config.toml
num_hidden_layers = 9
norm = "rmsnorm"
norm_eps = 1e-05
init_std_qkv = 0.0189
init_std_down = 0.00445
beta1 = 0.95
doc_mask = true
dataset = "wikipedia_en"
Each number is 128 + 32 x the weight over the matrix's rms, rounded and kept within 0 to 255. Layers, rows and columns count from 0.

# layer 4 MLP up, 1536x384, rms 0.0766, rows 336-341, columns 128-255
[[121  40 118  99 123 124 142 160 137 131 178 107 176 149 138 156 142 144  77 156 180 104 146 172 166 124 200 106 165 159 113 150 123 132 131 109 121 119 176 141 156  88 146 134  70 130 152 104  79 137 134 110 194 147 158 113  78 140 128 136  73 112 138 111 163 117  87  75 156 102 107 143 119 155 157 124  79 173 161 141 115 123 124 130 150 113 141 115 148 132 112 156 122 162  83 138 125 111 101  85 118 130 177  73  65 145 116 165 136 166  90 148  67 129 149 131 118 123 110 156 141  85 135 112 159 129 144 177]
 [106  74 184 101 160 118 105 123 161 104 202 155  99  81 156 135 137 179 204 136 121 140 171 109  60  98 131 104 145  96 143 198 209 178 128  66 114  65 166 134 124 211 124 151 100 111 142 142 181 106 121 106 162 138 167 111 147 115 155 150 149 109  45 128 172 142 149  93 167 181 141 153 116 170 120 115 153 178 132 242  55 146 147 142 138  91 139  94 163 158 148  92 140 115 159 126 155 104 118 157 147 137 170 135 133 130 147 117 196 112 187 135 181 184  95  87 144 143  50 141  86 129 120 116 121 138 157 166]
 [156 107 126 183 114  96  98  81 170 121  85 166 181 137 120 121 106 155 131 140 123 106 111 210 141 153 105 159 129 142  72 103 120 120 125 118 125 114  92 156 134 117 172 167 185 144  85 136 147 141 141 123  94 136 161 113 146 144 162 128  82 152 137 136 208 180 208 153 152  90 130 135 149 168 151  96 143 162 107 126  87 173 164 181 112 159 130 136  87 151 129 147 130 164 126  94  95 145 138  99 160 150 129 130 103  84  70 158  67 172 124  52 121 140  80 162 111 137 155  61 146 141 125  93 146  50 148 156]
 [ 92  93 110 119 126 122 103  99 150  93 156 158 134 170 133 140 131 137 105 150 178 114  95 168 132 161  93 115 127 110 180  65 149 154 119 141 167 162 126  66 217 135 110 156 153 170 144  99 181 139  86 109  81 140  90 107 115 112 113 124  98 147  87 126  93 133 147 116 120 136 107 143  84 186 135 175 156 110 102 163 133 130 126 156 118  57 196 156 134 149  80 131 154 116 104 129 134  98 115 108 122 122 142 121 103 123  61 101 142  99 100 124 162 121  98  75 158 115 132 158 101  89 165 144 126 140 134  93]
 [114  89 100  80  99 138 111  77 177 155 123 141 173 107 166  86 117 114  90 132 143 122 192 100 102 158 132 107 130 142 132 125 129 110 123 119 119 122 133 123 151  63 116 112 167 135 120 189 149 129 149 104 171 149 112 153 100 134  60 130  57  72 145 115 165 191 112 197  89 157 170 109 141 167  80 133 110  90 116  92 138 107 184 110  98 154 122  85 148 157 135 165 116 122  68 167 155 122 142 132 146 170  70 105 154  97 108 126 139 133 133 183 161 134 146 172 117 141 186 122 158 126  83 130 124 179 142 113]
 [171 149 177 116 166 176 179 139 123  86  71 126 146 138 160 152 147 119  91 164  88 153 112 178  84 144  78 125 111  88 148 163  80 127 159 133 158  77 169 144 115 158  85 144 123 108  95  75  96  76 146 106 162 107 129 167 114 124 121 103  99 131 146 108  65 106 204 170  94  70  97 136 108  93 120 124  91 120 169  78 108 185 123 100 161 180 153  94 106 100 146 143 158 108  85 125  76 116 104 137 106 158 132 138 140  83 109 160 145 131 183 160  83 123 107 148 174 114 147 112  98 130 131 101  77 153  88 152]]
# layer 4 MLP down (transposed), 1536x384, rms 0.0775, rows 336-340, columns 128-255
[[124 181 105 112 134 176 101  98 110 144 164 144  31 156  69 177 132 156 132  71 114 150  97  92  90 150  66 139 119 102 104 143 107 141  81 147 141 162 182 186 136  88  73 102 170 117  84 163 132  73  72 106  72 108  99 118 196  61 123  80  96 147 137 120  91 154 123 155  86 161 213 143 146 128 137 146 168  92 122 188 158 160 134 124 100 113 147  86 165 142 193 110 156 150 160  84 142 126 186 169 116 137 143 147 164  93 138 131  80 150 112 127  85 107 160 126 178 130 105 110 149 135 152 128 119 109  84  76]
 [158  68  50 130 104 121 133 102 187 110 114 112 174 101 100 117 103 127 123 108 213 171 114  55  97 117 140 108 106 144  95 102 170 100 100  75  97  97 125 148 186 166 100 141  65 171 104 120 143 141 148 148 135 123 107 132  97  92 151 121  96 115 132 101 176  84 181 166 121 122  87 108  96  79  83 201  97 121 148 125 143  72 124 144 127 134 136  95  78  84 176 131 186  86  90 144  83 185 147 122  93 124 143  72 126 103 174 139 122 134 177 103  43 135  85 131 150 135 150 166 165 145 111 153 127 166 136 116]
 [ 90 101 112 137 107 150 136 115  71 105 124 152  99 103 118 132 123 156 157 140 134  45 133 161  78 120 163 146 142 106 103 140 129 170 149  87 147 182  98 127  93 154 119 156 130 151 140 143 157  85 118 152 167 168 121 143 153 167  89 185  86 127 126  93 107 106 119 171 123 114 133 158 122 142 176 161 159 108  80 132 130  87 108 140 172  66 145  75 101 159 145 153 137 172 107 111 154 148 141 123 122 120 202 189 163 182 139 111 108 128 128 161  86  78  99 157 177 104  65 118 158 121  86 167 171  88  85 118]
 [108 144 115 141  88 125 182 159 133 186 140 105 194 117 157 120 176 112 147  99 129 111 112 157 137 105 149 134 109 115 153 135  85 132  99 119 115  92  98 125 102 109 132  97  88 135 130 159 136 121 143 143  94  83  87 139 150 117 104 116 185 146 123 150 112 138  94 137 129 118 172 111  95 104 146 101 170 177 154 154 149 175 162 143  97 148 113 100 118 130 153 148 104 127 159 152 135 142 127 171 117 135  74 144 152 178  73 132 135 147 176 188 151 138 119 120 177  80 114 114 167 163 126  57 128  88 180 186]
 [ 96 105 103 202 125 124 150 168  72 136 115 119 110 154 139 149 154  98 175 131 138 101 177 119 136 115 175 157 150 137  96 126 103 157 126 111 127 143 117 136  86 169 151 179  69  77 133  90 135 123  75 109  58 119 118 105 132 140 135 134 158 176 132  59 184 159 167  98 225  87  54 134 101  97  86 114 177 127 128 188  79 129  81 125 131  78 127 137 132 150 129  94 161  97 158 138 140 102 108 155 138 131 131 116 141  92 126  59 189 111  99 115 134  89 163  90 156 145 120  90 122 140  79 174 191 115 112 131]]